Weights of a small transformer language model.
Size: 10 layers, 4 heads of 32, MLP 320 SwiGLU, vocabulary 2048, 2.41M parameters.
Architecture: rotary positions, no biases in attention or MLP, untied embeddings.
Training: a variant of Muon for these matrices, 118M tokens, 7227 steps.
Each number is 500 + 50 x the weight over its row's rms, rounded and kept within 0 to 999. Layers, rows and columns count from 0. Numbers have three digits each. The size before them is the row's rms in percent of the matrix's.

# layer 3 attention output (transposed), 128x128, rms 0.158, rows 114-127, columns 64-127
089:532437508518542493516470423537415538432478473529520538456445391472513453589492516523446530462504509603458528514510448578556460551561538553558498492452544520481424532490483590462479488526492426
099:445482581602418488534483610381516504585571536494497448456527577393533517525483445533554478477454534475481575428417464425450413458525541474449447484520510582518508530544488553520511454486558586
090:469408434506441531524547557452468459542441445467523427405429450501441578508537474501521470525605515396452536446374620483473517496561466493540500462442492536581598557563488471534518575467504460
101:520457454485468531433538471462540574453509487499586561563421525550490482470557508588516541422504375527494545514508533569510507511520600532585484551557526484519468450483541470488438479519554519
094:521560588556441489493459473565490505427546500388544543470503530540484585558558486455517505532487506522519445514465556483435530517426500474607411595464518427488555514443424495480480444487508542
089:430514495474520401431415407496484492426485513472486537476447464471533529466428532480562429413551472536515506539548558554510441492414534490590484539453414535512561452478415494487489604540488512
093:481512475485490553442564499469558551573426524519513454554537491418510465614592478476514371510542523411493562519417456541531518472396493454502472438499496558452482386561476610457448458520519534
099:455395605456539427473558599566459465462435482480466511526539535438456490495481420409509547543485506608544552467438529453505422493406513463511454426501458533404474459529586548471446484438575538
094:515484600468496545625455514475534529587530499415593509580472414502407547394424440507443539495450493412473431502443547562515584444507532510515445513449539479477483471519473489475458542520541480
097:432531549542511574380589526517552468490529413515569437541507519563419535542540477492581478547504515540462490482524496513533470460552615510684492467505511508578445575486562461513509521439419543
095:447481509550447533504513518494554487501475437482489519555601433496538487512429531500493503517383497524546484530486455552503500485540470472449538421471523407483570524512442498569514440428671496
109:538452456522477548426477624548471510537533491551511549522497532464567532506550469504433546510465527594598487503463492551514434478425415527517516474664484464473377469480568489528594456406522540
094:510521473581603464541479522484534509552580486453515479502421493519456523517491468597483475491478527389499477550464397453495447496477492495390531502469455454534426520488468499543565502502410513
093:356365521480450500564442473447475468610479441523456485479472575566448449497546414442559493501511573553453503466557501563532617473502521483458530548472505528432541503505553448559483499460503492
# layer 3 attention value, 128x128, rms 0.166, rows 115-127, columns 64-127
104:620488521507572503509455466546509463470588424529521468446465493591559524432588432529478462470532454502498483515396486508550540561545499471466612493566440529493534468475496521420518566501530482
088:500643456489538495532476485543414400500532484551505577545571503384512458449511454483512566531471518397439570545537468451631377565495479573555496520523499420518452541472494466436573483480552604
095:526580499514517428461534444462551470550445615510494524481525541426508605560489456452485498537527573466508540432492497505464467511434534453439523430536509508587541521580570427428604427515513506
094:461446552512564555507556527497432468545483538500555555451509536483595484489451458512519500586423524462575499627630516520569438530577534547453463497498539490553387523515528589483483532508571490
091:403442538594489472528569480519578462491460562460511542530548604496489504548515574531509516535533454481539482485562432445492543590477451447505510421479415405453509546492465465441593497494569380
093:519518460573488505524429491461510496575623493526517590507519452584539617409442489595506549522546489517545525505538530489427456517582536592494494540519452445515551556475532539525504538509529576
099:624487546481521513531497497527495552515501534510617466452462499580468660511470497540527504610471509490531495458489440463451520454590564490461513437436620528493564511474465462486493529509552513
100:501577447489488534480485452455532405538558353465446468428484487551520426478594545462547434459495581495500514460579526488572464429493507441479469479471523440482489515494568454527542495497535527
097:468533497477501492446440533538468529582519506523440526602525483526600451519543463524493473548472498496406506549533467514442504394521535557456580492458502540558412487514497542483416468526533498
095:471621517509470518521527478414522523483548514468521392433392499574447462531513533521503489464494478475464529357575560412566599432411532583489564473515491674477457539459489374565454523538500531
110:571499538526533587482476491412535545510479563551463535472552538552482484509538483514431473519579488487544490473578537446496680376456611479519502543490458551494541621513430488594422584495518456
095:472485461499350513438465442505457439564410546502545504560398361408499435426523461485449488507471428506437568553487531494486501487548479397430524543534534563440482474518516400498456518438538536
096:487552473498523452494547565482533504498481519527593530465547460452581532526467469515515476535600519481541438408504525498554578464452570529521479505531496489556400510532382400421607487539474549
# layer 3 MLP gate, 320x128, rms 0.226, rows 0-62, columns 64-127
099:472495477472473546497448382535532517527458517526601570403487479498478473526507445483507544626565422472440512471473615525493530505535507496508540508419489595411452544544505439440489575569488403
104:479548597531561385534410462505510520520479532646519573516535528431457451486445539541511455445389462462530492545553445535552493498457391468458586533482561516453580523469494565568587515580510455
098:523474514510528528468478534513555545499562438600419488482541533491531463511509504528459472407406479395547563510439538404579551561403516440483493469462571522511564490486508441446509511502533488
093:561530395432483544533472521452440472506456487490397443508467489413453544508566487518483520460515460536536504457564542504563437501444505524337521511522500545504554447479521519383445480578488492
086:505597542506435534440515483551479515425526448635499498521534521555494504584566535542586511486440515538524492512516476434584420450509476323445521503521498471513433457469463415461474481504568410
100:562524560461464531545508429558545517507520407445501479541520525484403547548452462458519603429529449522510343487542500466558566559414514516401421483511473531483563524502466554532494478449423465
108:543516429428429474487501404457535452445433461591556446449472482554494417450450479429528635473560416491533521514377541460490537584548578479468481515490429466465441467456547485489475551510543558
107:472490576520463523505427454482572436562471560349472497476483429506497479464524454472403525477459465487408561533537510471412509496508540499498486607509455575460521562454486432533502530536495420
098:500478471459540491516471489550521548486535460613396497468605575444508420523494469630442426470496443538521471454561482425532586517500558535389536528417499630487523524412483455563537529540621608
110:571547455504440558400506442613414517455563477510475472502468452532549492488524510583624502563533572465464483488402471528515398506602606460436473468492487513472492487525440479392496577423502547
095:518478496488492472530497539592481456531524484428465547432485426522492476548515512496571521482463424560532419426467525424502446495417463488306462478498456471528470509485532481457498551481656508
099:519486476468414524514491448538464549383434535404465458463502476528510551524513474478497509488551488484584493507520640546575587481557569519543467465434583477536513666485528452515526363451444438
096:546460543556564487472505483496530404514487525540536469508603471479486529551525531484441538601579523572488460510556493573476491524475453634528529584539553541454531445464488477463514416458415463
105:491573526532534429445503464370562597486503455500515478498498515463504527558522507472491473534564501465441413513502481375502494396549531414486640541522509602498513528466557459489463473457489615
089:543495491424520558490467457480408494488524460497517486533448414505353397556427545520496497584495450452530421413464512570479525437470503438505465540505526537578462523525533508490435536522490574
111:486442489574508460528568412582452477383430519496555534558458479533512452525500577497473497497519561478470470541501518524547488491580549486519531471537535507485515520511525580445637564528547474
101:524423464535401486518553441476515452474484482483508478508512518552538484510519629583495537466527503483514477553469484503471577549464451378544580532402601519553513459415457471479592508527426472
094:550448478455500486455469502566500449525487457504502483542593455370600405585485545486419486447456500501467451465548475583466555474502602512464447491478498519442463551586449524435516471535557474
103:502526505528518505492434484464577523402486496534414531499487453503578568539515522431505505454436624500521410498486502517555526465508500405562425433440491482539518546546471486536451422515491516
088:533524506473541472475515533489615629503602525555376569526626506532427511594480531532561587461461547511495492572589502369501514490400511518565532493500454500507519446476548506519510533554446460
099:503501609538536541474571499521555542451558529392534517538564492418513496549440481511478517500426565481600486536475426537508386586443511484430496443497468448455455512531466476548462514483416504
097:502509472585489506470525481457597469411538508464478535547430482527360473441481549559518600470494466482473460581495503521417446487499460484495513562434502514369498507463534543577505468521507436
109:442484494529573565486483515538440546490500488471476449541526524508469507428527602496439438623481447511472572513497568472522485441499511564476384549483543566549561533525414512448554501437561628
095:547460488458559510551518488457566450547432505431658504554497557559494460491448502442446494493535437527423539558415573497498443547570485580546523422506519400519516430506529445382536441445537507
106:463572537506547503413586460486494564503558421495535436596494550529451521474621545533550513500507566453559427531510533545480446332445559468395471544478420427480507437490517483586468535408576455
110:574547482597545515498524534478547536581476495557524510512548507473514461493439442542448548538541481425501518513549398449464465588508474566510471538455519522463614505472471474457438542571468547
110:519453485461534424504459546392423499524355425552536594515543407502433394429452476399596523522440537454453466452517540491521559544504562510492486478566499469466545475490584432487529535465544496
097:489486455528516492548508401457574394475500460485546504508493484519516484426494445394471494522481618457484536491545496521459513458570486558427524467506522396431493544569472443398507283480439491
101:439492507566518457583503621589554468506474477520378507512607553492440521598615495501535540544601508374471433541550443523508376512494529512484488501496478494532550464392499496539430432528540519
090:499439483517446489476455530448542477419502490523423616553455441553438558485579547516469598506528529569474498567491506514438476550572488538360612486514492479490470531459445481507468514451379466
096:520548500527472581503588503583533469474540559504407497413561608448494508526417547544513514508454480538483479536442572503490531636587470431466421468497431478550517540517502449505526508442547536
099:556530497453463540528438452516493551490483505455509518529447533500549595493461438410513564453496465439582517489584489532522544517523489533463607461542521403564472501510517311551469529492515526
105:436529429416561472428500416513350458442581470589383514443550602466504465473573473564554534552515474423518515508505482441549408486483591381452458496472480509475528478457483520481531456485521521
117:538430476503499550513473556509504478536472485496588433413532492591420485576441511526497487496461451470433439492458471489406520458485483382333444498452508550451460460585500499387552542562555460
100:436516489458482516464535473494511495473451550400467499462491541493543562556527485463566514554543515468428441486423413464689456523573541511527483431395489436461525521522489373509417457517474572
097:537426482565513372448566445456414507513455516480496601528511488493484475525514586474496526592594516558616600430471536503498469488502510442531558427437544520517491464562571471506560463560567597
108:505465472476561532565582503495538574537434487467513459516484505567544495595483402468430550441552503558465475488383564624512518564456456494526467427496497515444618470540448478414569451441479456
090:506513558574467446528486453433468575560513592533500494448478514526570564472500503489504478542415473531550481548507490607532502485517505467473487602433417550519472528456447424489547535580372453
104:510627502451386534523438527547456473514557521493454515474545514523521439417465468521500484538492516475476437485575556494547501487504551506484552483515411508513562395466496492491575441501471461
102:526501474394561463574443561517529491453601474377439565523469446493535533553471474559485489484544493522503584492585506488498465522494562483501580448554581471513440537430444468532493514509566477
107:529458410543461532486478483523568562505549491415517537476538458456492436480476434515552532438477540568464480637588588459552497585518497479441474498462406479537525517509455490423466580503458499
089:559575564480555489495498569505484482459502438566461482574488562513482493535524490513340457471472507482432525480451527496435448450512401530570552532465453499473576512506495481486510533577534533
103:554536520494386482539436439496523472451465576456455573415501519514374478420440500484506540532428477389500500576553500571474460473501413483551627514537487465484456536474457594441525474556456434
095:445504480559571604499390460494456501522467608492514598503518487480520421498469513604515466463460555449427372490469561549490538562566526493506463522515476511540592556579483534486532459471527464
089:494522505435495510555472494544494432504424558390465428501418576441473440491577479487429507472502519469540437550579567555502465556460453497442487428456426612463517465465543546557508498554416549
099:411507518529524528521426483501530387465458530481482561507474524501551541548453527569397526521476455504479530495500507509503580439496534515491501513529502563412462469533429461524530528518497553
104:547523447564458527475527569609518494538449517367484424531475575490492567432502466476510584480483616550590492370474498429539560534491540558439533487477464447555525583582436463474508453534483565
101:447442529509511564490539481451533496469446463552532548483648400540561464495506418556474508551413508434585454487422515451544590498549386544465470502511455483598547458501470479543537481495493434
102:553481436557517575449568510525398499566454509438458506512465530520432512414478518529556480601431461551597456532468490406479417569544463383538539557514445504508607531458472486518447505410478466
079:498471441552503572489424464586541528550543490436516595524446472438534429510532614467523460395400532481545467453435443543559427504489522413417522547505404480518492453513486489555538487603574451
104:524514465498417549459558554509479481516450503382543565417553460478489421512429493449382505529552500502486425456541598454523511496441414543411566558549464570468480543477516509500454417577487451
110:569627476424466518504556485369535504539494540427482463373516464469511468566430527461468522550446494436553483511451491400540543448463593450384563512539476478518529435454409511461528489506644517
103:494527495491488509607489493454423582532520526448536606535503414501554498485493447447468455590570530470457510557543593563500454469502545552497429450434523486567467522512584421575441519439607542
105:566522522513489473466405440479545539465457512548488526554469445491510505498478539524465531524516477515504512529530493560509459506516401504423499497491473658571470498589470527524423520592514499
092:526390452507527565545515569498437489518395489563496385461509561500360498527484471562537523530559476517518534516533505539492444490509454430475496537496444576609539448518537431510485509487485461
092:520480488543447451508483459500561465388520443477533545453499475461510481496454360509493420470528463543572508575564447505521453528448501473441559540488453520538457491526434406538629523535449540
106:549595486479468466444544574515478585564571594495487506526504443449551383444402436474478588472579562533544549520514527479492485487469446497457525564563524491516464486615485485499596522573463531
093:549434448562592398467411469522514494486486436370533508502611484459502506528493492396418529501556504478615538476481509534490408609454528459502555499522510567521469530576456556504498477414440517
110:503517485568555446543479484475537525511471551547515549508533554537551524537385483622443554504549486490525462565547553552580470393468466562493544494496531499499609491526401492482532474488395478
090:538536505470534524455406485461442569501542510588452531512537497479482566504454478508489505511485567499584543537608466357527490458450444514564569480542487481555591457477527488442497517419514453
108:578482475498467531454506524512434537532447419503422522517459495483465449475537568604563595440568415525417496514469565549578507539452493398470514439477516377493489463486437492471486568532433427
101:538476514459492540428518507552392417468583461429477448518480488525519617499487477561554512500544551522499560581611538530548568453503502483573553555452564506552525479516526497487663645435458564
103:536442461545565521551537531490558398418602361400477479384579502525429460525518510461415487570572472554513534491523517506602416498498496545418543532474512522465536477468543522510669451450486515
# layer 3 MLP up, 320x128, rms 0.225, rows 0-61, columns 64-127
101:547506576572448584502527445527524500468490588537517407551525506542428481511560456482519463517518531415425458499481512481473463554509508401473431631462516501527527508554520433603478533517548525
101:497455533436594425454557408487479519548444556519544454495515498569542501509489513506501582444466486484572483448463614487490455588494437561463403481422415507497483429506516488510501536504369557
092:515540483518499631453536558420521572602500568471414499482533539477589491482446569550436444454463514452447446550471499498460540544501481473519507384398501576535541476458472488500462525514491510
097:410571472490558470419575489491458516541571558504478507469481649472461553472437489473415591517575478522532537534472451455543449524620552518464511473461471584428615477476471440550415486478550577
095:508513482541568495470447507482518456526504469477531505466523627465566576460414464494403400574544483614397385458541476515561501479435586493466455491526477565609554469497534511535505593510483583
091:503523602497507487455496512577497510486609553405485509527503535490510553500442442482450414571537520416496534443476526524507460510453392571475508474602537571539488460448551509433453417496484546
099:480543527520492454456533550526459561576474586439447438620450544473576506461491418581570535529539539549543569470526439508546490479487472538527475488564393473488527439441529546451473502432582595
094:504507445461521531594434445531457522677485473461434498544554507524457497578412381443604429559523480479458484519460499483426560510441503475518499434491559446527484467579466504556483575559479476
100:465554513538446487600503463525542541479532443503496473437494586459478467575510529421555457384550469417332493464546535561597577547513526504446503504394543543602478549501503480503464445490422485
102:535593563440481445482554512557529521563534464438621503514465409404519456421490510535545523398499551558490486518578526558504523495438584518502438474384515514451521524395470482495518478508397543
098:456474481523459544427476520489538381522512488445530483546482514517523380455458440561485516563421504526498372535550503507543485559445455527469603434600595391570520480461548525494521449501396523
105:419491527448518484510519470487466591517491546555597503526426435431496563521506458476524523509509485531475509536393479448435537520430464469515559432474508440462503523475525447513485575452436546
099:535414509481474503524504528542551447438387519536571539525422513483551494524548587515507482530544469490431521508546469499495537576563540490465541465526523493407482434569416492496537474499510515
097:528482533452474584476473533610463439507499545596475432472465529525451522554580514498525463575514541480509538521477473527523524528491469426554417483496516438460572541497540558554574452481420441
096:536604460538537600463480391615630454518516536480464444547508574507488529536513592576612549568559407412472467442535458470536511435480567521534531519515454527511498478548454483617485478493550558
102:525497482547443489401439480504471457574435496535460486585489468467525416537450451455489572467477511520512534495461512461564523439466569555477356470394455487477466537540411567429519477602524522
094:440544493491469527515510443510382515448422501480536467531532450553496538457504510541521514590590390537490497554485506429430422590558491528439534453506517543536480540515553408473567497491556484
097:512528530398548442431394499507493594509602509490517497526569525525435387544515559493417496474482436468531528478625496601457436492564471455501605519608548502528508475554595608489441549482573491
106:462476457429454511465578528382595538437565468551527415551442558459544525559503599494517438537557483450417564484543569500619418507563506515560436488595446561499549560477495509567534459496485491
091:446481482576533524449527453530555468515503589442541529452620463531548507367508552428518505517562491416567478556492479546634521486472466550391621555524562532457526563504531557502524490526516582
100:530507485542485508512540511453498570470502398504522528489559489522571507515504381570553538503500534465518563527469482447577458529546446413523492405466518447462490462394587447442418473480432458
103:461451504459442492586446425558518494419534431496552456522586489506441469550459470450506421462496488561479609458562560560531587451526393516555546532460458466515499492462558493504464524480508548
103:507508643515497482541430492546545470484490490461479472489568615480407476490528478523533516493409548541492515480517513398484499490521554522401537482421414549581431502475467498472539613494526544
108:561440431485388480516554446494520435494490486422452586641496489527545455532481604451487567482478464574481550530546599511572499499480486457478587531459494513485563439531508501555458512464465527
102:619478501467543476453574490537510409517461514571418514440508589518616491544386581505468441487455402476474544537472460485589489590518559463475523487485600535488494595460469516577565469569484586
106:473430488486501517525498524528473506481576571444474529551454426503488465450441562435428540599500424503502592411484461467470468509657454467461581497519438659531528532527376530554482495480503549
097:516582596522509506482440414470455471459484466540515495569620587501414501489543455496492508491488481536526505522557515508522471504619485562484513534448533496441421552423555432533550468582530535
098:493530515508569588489515507572459532417517569487503567483516554490565442486551565438464557522444481545528525492433531498458518384412495523610562505572566456478469506469493543527538413446366490
123:509518499434470515562365407471486500506438424435512534535399440500478543475440482427486518483485479500499547499521512530507507461571558510518494540455542497499491536539458457464497448422517485
093:491504508522541493523503467532542449454555505482412597482486507498397614482408516514525505421482455571513550511496445573444529589422543475463537524533434421506455513446491579490505537503500518
091:395465581552539579461368469454447453542433454565457535453496489484485532495496546540521385504450591466503502470543488522482479449456486501522505452383482555436594540529515455461509479406523570
096:475509498470603418543505551527491536554557564501499422524544555375543492470563574591539490499531477509453481421441503473453458463499506483473436507493424493443451484433549529496543528442463437
112:486438519504548549580607480428424543478514438443458514395538403534522543569504429498511455564511473542474480472528394507466451490488526515526460485429448401570580488469549502560450457569570444
111:542492553573553468568588586543541508557529574582516477514554485513505566480446578522485488568504461462537415543498403468537516439459476514536497533417447450577408508475434546533546527517422454
090:530394477393512607560485499467548487461516540553467546438484432536501393516482521464521439524476469409424423477502465505503575525480448485502504598381480548544491554476487502569475425550488546
091:491514475476488500461470439554540412455452425449492529508539442499489489516472591439511475456565374491347497458536532563477439507457366459549586486423483544506468537558516511498494528494499472
099:468426513491502519546469514598482546434519564405386600512425542496526565437507390525563530502523490463491433458554436497507486494514508547492432524486524453429472521413561478417414429565494542
099:534461468505516484447485497535538567433506481467455550491532566507541549493543597478594575614500634476544482536540451489541492492552492555523473482488502553511474546490461513528477476463430505
108:479505507455487483552507521598525567427608541418493470433448466588549487520393508498557469493470405507551492484444507435384511553478580510493449506477491489504475494492558491442541517465473539
100:510458537525623426473514468448454554573525528486502436452530485474432536479506498533507551515477507508484494468505556581621554544459629436545516487539470444403475359501576532458545517460420468
104:527551571590491450515478552543470560578471488501505534449448435530542403431565522522556518496464432441456566550443509601515542392552457516529437464410562495441404484406387540490509493519537464
094:582406490516455437476503515505530616481466401517462424478555592549437523408485524515600493501527551505546499575434574412479542520492596543519556499472540576567485535466484503470490484459492552
099:459540440533477439505618532563490442451506534371569496529524530502524494440543476550490500411434501543578466480462521574557522501542499456483558526578486541508404541533565533484403526547526516
095:540560614466586446532498430451601421480542440489538547538517509451562540443586531509489505439557472432507516505457428557563469552488521428516510501513490537498500577548503458577421521517417541
097:363498449390525534487460524570475467551460531525496480513497520469400495481480372534417492488485453600512482524551514492447454485458470524516614490529514506579448527476390571527520503456530570
099:458536435488495418644480450483542491566537471514487567538572608459463443422445540494524658476470521444518508550455438495495446532582498459481527549437511485539597480459493588470421479504449410
104:434526511474489490502546529481584440533428437383523512482513509500477606464493392585517567481566492508345503498534517420457525503589524482587576513510502497549542510541549543543501497418482505
101:555571586439518555534445418490529482498594464491526487405477405447497583537564417500505499545470474540473532521547478458568423501499486442501479504546433483461382476556460529457474429561563442
108:540544478470448480462472496468457534431559530505519584542541524499565482537607372465469497496493469482480468445408479506527545475407421464489545521533446525529506588476442451484536504524489482
091:554542523484524437461529488454429464471415536567521524483492560449550504485482534534476523567573466480523457532511559531582470444499540450550434524515517439503452405536514485557532515517529500
091:505453496491484564480517555603525647473517523547516494520468415486477484405505536477549491501468578414590533442454501529546558566498477446538419480545493532588465496528501545375478394456432457
104:444492593454472426514560561525442397504497434451440530486492662458597488504456457531488544440420505438614428518523533411553449518413532442500506557508425483573539463501428551449563461499546557
100:465560518501535531465508542581452464525530540495532466460534484555475524533516476489526583527392473526435487538633538538534495416524561507564452541383533500460495463444505442484540462526508570
100:535571508459525523481543527485620511535444440514463589552555486599534538402533511533513511515484396528535555535419432477539520517511494624525444510557382541573458484544520439434477551510567477
094:481530418501487470422449458577511543624508496424464478582517557482524403560605505574569550432578518454520509440512541481487573476471540454546509440523498553573505583553463513366477522533495518
100:440495456538560493500524504448518507492473591507369563513440580574414495547474550457483544569461458465485508478543618465453440451537472556541471528517473565503431505536490545465376497470490529
105:400430512499522482446477467559482466516453499615437503464530514490532484455455442449479495551526470443590546458551568518455508501520482500435525502512470467515524459557540433524566632497528503
103:566490500516584459508619487482519540533490493483477469550520512466474415520480438528578484584521570447501461477456485497517534469484464570524441537454510524613571457499509548477503496482536470
107:480511464441511566483501477532495501499474435524489496477523544587539529493517338399517430462514466550508568459546463485455424539526533461473491472476508460443528503595490494539474621472486456
094:466474461491462500465529463597506517539413478497614411507494484489443586558504451467449483474556381518546492533473494466516476534489441549558535590423475504533532512436476554515586450435439453
100:454563482570400485382573550558600455527491536576491500450479560559529505475468496575446529498548485563464584532578466549532466507561460465547481542567453562523513435467448538465539623445454555
095:582455485473484521413509414461461549450509531510572469519447530522610504411520458396461493485454381535474430482512552534487460498538497514474493432451516419482409539594445518535433441556578576
# layer 3 MLP down (transposed), 320x128, rms 0.0888, rows 0-61, columns 64-127
097:474519522466446513581519480364524543438514523415509484500520527512490478517524492483534517494521501454491599533618568445591480473485496518504476455522437472476518468445478586516528517519427462
098:465496483546532534465475460466422426467545606533422434521445484630501464533510429460472510541604413454452398468433545438543463496550477570501522451530511549503429416519427618503463519483504446
090:522471528514535540499540485533568430481470500505516508545437530526519537498450513551542459500513423575390479483506471506514547424568485523453487497513462471500482381532525526475455585525501527
097:464461561456550534528421468430510607484445497392418534445424395521482422599515588524552440537528565562472539480493463512453498475503469398386447379525512517484482494472516504529418501509469507
099:442465475458436517491592505501513512502570424472476467496514500647651559554519481436435588485448450614535555475594537530571464507465513527542512528430409498450488498448435446542585588560471486
098:493503396480615554493516490465481595523475434535459483447503430515621473477371576530541463400522476562549467533503537460467476543448485538523499525471506466541585549508581423621568424410537543
100:537531560480485504497472423558476562490473474496521472492526485417508498503474451526530558575573484462574522481493514429601572464482506508491517466597534506648477535464518549530433502532554551
102:543496416475506491406431461513479470519397423480523618491494531427518541518385547493532512566583497478476481536486514559474546482487437527521471584414491539540511593522472476461508447569618510
102:520611562512459407496543568495463506455470388475502538494559491468418537494531452479512462472501527558514476457478548471482530524413498457511571583445460560581475544515475520477499507509557504
103:409476485441539560560497512454522405428459491473521474464513420431451500465471594478462454554379497507543490433523506469544555581497489554539522512479522462442501507485495514510494382430463543
097:563474443523522490499487355501447542487483458530510415524508493514526423490473494413371522521513546526472619467478566497480471547537549533542496588494509429508471478481442493585502410547483445
106:450499483444610442535478405555514500483508461511582436528476426464530530493537622441533401497536478561554521471618528427519508386471473576560565529495489430601571483522526489526520464512471565
099:541559416512505522493553451574490517570494457411480482461522557399469434463512476427483489479635512516609490392536492370475506520399465485453508519463505495507484497435540469511502573539454532
101:418473476486446561550511627539539527450538413460528472426486418380505487470441577446491521496547448505468533535390555514508438471440519554535457460486523473485572526462459459437439429499547429
090:528556451527426594460432463531528537448628618521491478581569532496452460534485521502442570489467468476542463525465437474478476432516489470518520430484437501492512407516595475529540459407462518
107:554480433479507576390538547501519427529466512544449502382490476496477473498459699445531532445563447472613442442504494501535549413572525496439507570471465464575504505385536510658490469509492522
102:584501460540456410423420489502456483542409391437452477446548434556404464609543480461554541413482572529592491431426558451494547503402549459452546483490473529498489487570510466525485500487484409
099:546529472484517588479537519424560587541490583467451526462527479501462502642472357584446431474569561524470531450550507475468457488533450504538477433445469452531414463449462492501378553477579551
105:552415500507540396491479475558443572470517494475483459452439527434521477509430512596476473377526444560445525622500432394512458523560411567468514521563507519468483468421471451528489518523582501
092:525474557530534487491486529446513450446524521490518461540537603529521421526529478511545568524547520452477467441423572551497472417500429465403515512453591471377485397548515553490535445478521436
104:462513453600472498439578443570484466487492497537480525472470573514513534453472567513458500530461498483498537500560510444530437539483544506424500440528568544386456488494531531437453507443467534
102:550510554461452532502500530464543452512517483424483529546475415639504481497470457504498567431556508567559513560463566608498488455407493594496516435481510500484441526535520461534513486506605449
107:566501611586441548551551558491454511432510475556547429541628552536509538504584528472492505516502452468442580549440456547404464481524489436473456524465555462474517559495509584540466481487514472
104:515536456512490533540565433524442412539487411527477597453478511438502532563536475548491500525500622450522610493467533380415425451415476429522541494505491544500538518496502474471510583526582490
097:502515424522396460459482509492539521565513446525495526534420514494503554470522519497519497504480425498529533547416503571518442530406658548582442514591551522522475565535491533562513430535547518
104:529519448474510524566543492547543527533506562502410497540509528528484487521540497474469543617529521502562490522557451464487432485521507460565507504505521574510515485515573585523429494494395553
102:414485565541401548531444547466562468537502430585560518512574498452427527436504540425549469526517532446565571530494436568523502547439556409525518500478543510496526474516522525562462470518401466
096:459430507509460476523500550489534471460527515570494416559596557475409530487561391478447445581474516411452481524498541479514560543512499601457488450521504461425521554519571551536487501384456533
112:439454571501371469477520512448535490557447494439536471501518450562464577528465497552550541487466454482466557493470585540496525540518413540430511505505498480546497471555475522461510497466553512
098:452489588465415519433517409526505492546504470460392470583542476564557520508565413444442456502485528479502476466537508455499534462540428530476496337492500456558524460435349527486434556523473504
096:558417553532499399505504501496526511466517527455474557593447522448498560523521590516511479573547462585525496514592542422484391491468514566582563468477492422418473454524554521535481422544556469
095:397475446425428535458476520336435405494416444464486485481539461482571520473453538468470551567531491492498470425542588435500522529457487445534555486506462490633425560506594499457488461376540485
111:385450617547575535536544457583527545491501519430509484435476468480450500464506594399475536487498462522427436499566454552605476546501509477473494520482515551473567486536451536591435529496379491
108:474556479502514440476489487533484451536542480584486515434421514544540533546457597602601544491340547503595602510538493474531491519554500501529489625578548474605506570414473509470520477499563486
103:546561526572485459519491507484510425511551464521481594552582478500495479505518482511568522520500530365480448493503612544440479583462463459538397640507482553518489516493481634473513527529464381
092:437447503402602483547448568552493519570516449521502383526584477487518495524519515548635488531412506505476561559482504610495493486532606452561420534536532398480584463547468541525463441479415504
101:539487443528444508464554480533456425512510555360561522487569532480523432459473594522349571507486536478498545569557478520456422530430523548529485437478562512501490526456415547544513464407455444
095:523369508475521452474482381408477482415459496504423524470534442448444462520408488458480580516535507432448540489583517470540536498472529554479524558596587484495487451511552484438522500551419463
108:507511570576555371515570417499501608498491455482530483468509480489471468440440523474523464543539560506525527388590505437576515466424480557576429510480450540437473483455523500525429587459395536
109:531515431515533470474592505392471458506512475509434489458512482539536521479446542543493514491500490511466553580451473377485628460448494583557567543526458529493525468486489442420476469523532443
101:477612487551547416477526486517471544494487473447458441457527525480473470530513427431480549493516552525377558551633503474536532492517501486488500497426446436346508492466550567459505579559495569
090:458493492466469470467479511476481500478631508498457530482535481520475496503534529590578463581504608488554458411421605442567427467463458435399483423565539510534458512421511446506508430483523492
099:350558417540480435547551534481454411510518536452423535499529436440459496489459533556431480481498478554497495564579493531416526509468538490392528459489519452442453578510521394495500504537488551
097:477502484470521523484557430534546507581502457501409519493476536510524481611426515475468534474466496613490500462636455495492477547484402467499474599435429473426461496457457553514525480406467499
098:540504594431504465497571476499453479441538516513427450524472433454476549513512467473529446485535551522493516505450465478466536460468559468501499517586466606413549513498561521517490590514453425
099:418464496483504522539549424540519519516535443491467475546468434491520511548553410472418491633570536500535444569540545513416443460512571597610462482568421468488534424510493597505490432369532448
106:556485578453413485471570521439439438476427478471568459516485483482479458415487544597506540449462533472441571458486521545494529539512440561529521515544482406540518525423417509593528495484477474
099:479466521450469508478475402498541475535470444606476435485496460524470559448452431411442427405478523572571511525608483548481574566424555525546534469525477564482481476532553513479456465437485512
103:483415521492461548502516526530532493514528507464505463560540468502451487563610438445574479412470556440513530519425415549581399425498505464449462570527548478398547503474493465497555482460556484
095:439487488576414453396462354538511571598506439525477461557608506510497489572400449448522474529502466445442454467491574506442525566516561530472515530532532428529492493441485533417579522474493516
105:536425459535473484513481550419560524522518505507463462503484557582580511604446511440608547523436411514601465548485530481560460453475481473469508584511491484502527451609503562506449499507449531
106:602411507549522607509513514482487461518582410490498498528522490447495502516450498493471483497387536582410570446614459556502498542506487480467487450512466477479447564510494669462400471506517475
096:656480505515550562465541439564480502512484571520458548493448586515528564456486543440541498465511469575530475467547519525527581485554437531553519565494563479513481471475603624520573607526552547
103:561540433483483530429505500532664542547533516543512490553489490528508556542376483406572532486503492465458476439449476538512514435461468408460470541551380548479449551476426502534489568545496487
098:501487489511494510578569494473429509508418489479447429527534577490548549519484484497444514520400522458547472524442558559524560577487417489498574522482596496538508498556475547522502543472603394
097:579547394471493537433544515415505481528544470404422459444574504564416465564461516527508529594513570428640452452377495468484453498407512421430489484437444539427619509527479506492454523544527503
103:466595511405480477446508551475485374547557475524527515477506523430471512476513467536450547458580536526446424506476574521538555446474473574422467520517563492406474575509548436468490559472490547
101:493543468502445563559529528503575570492470527488470459535483525544564449552487558566610498424478465529510540419469400462469519434468476460481395465438415536501540554537506448523461484551560478
108:517518499526534558489523519511519513480545550453492527510485557477511548451534525473541451587422449569519464507482515548531455549460468519513445523503579502544494531468518514530398495569535454
095:488541419497441599497509433480397517592457562582473464537438561567463517502367516474490521465472599566443516424499464467550448524435494562459521554495550552568511494554442513422560479526543573
100:470461490547515490513534481518540482504541441546580450545553513457535517495436430501494528450620579421566530478471455580573453555536458456466512567512413423432452583454537511574537524511461484
099:563547439553546504519497506536536577536476489518572508417522512494459507474541583495505404543478466476414546498419412562527407404472442417453483545427426519573510558447497523530491510521422463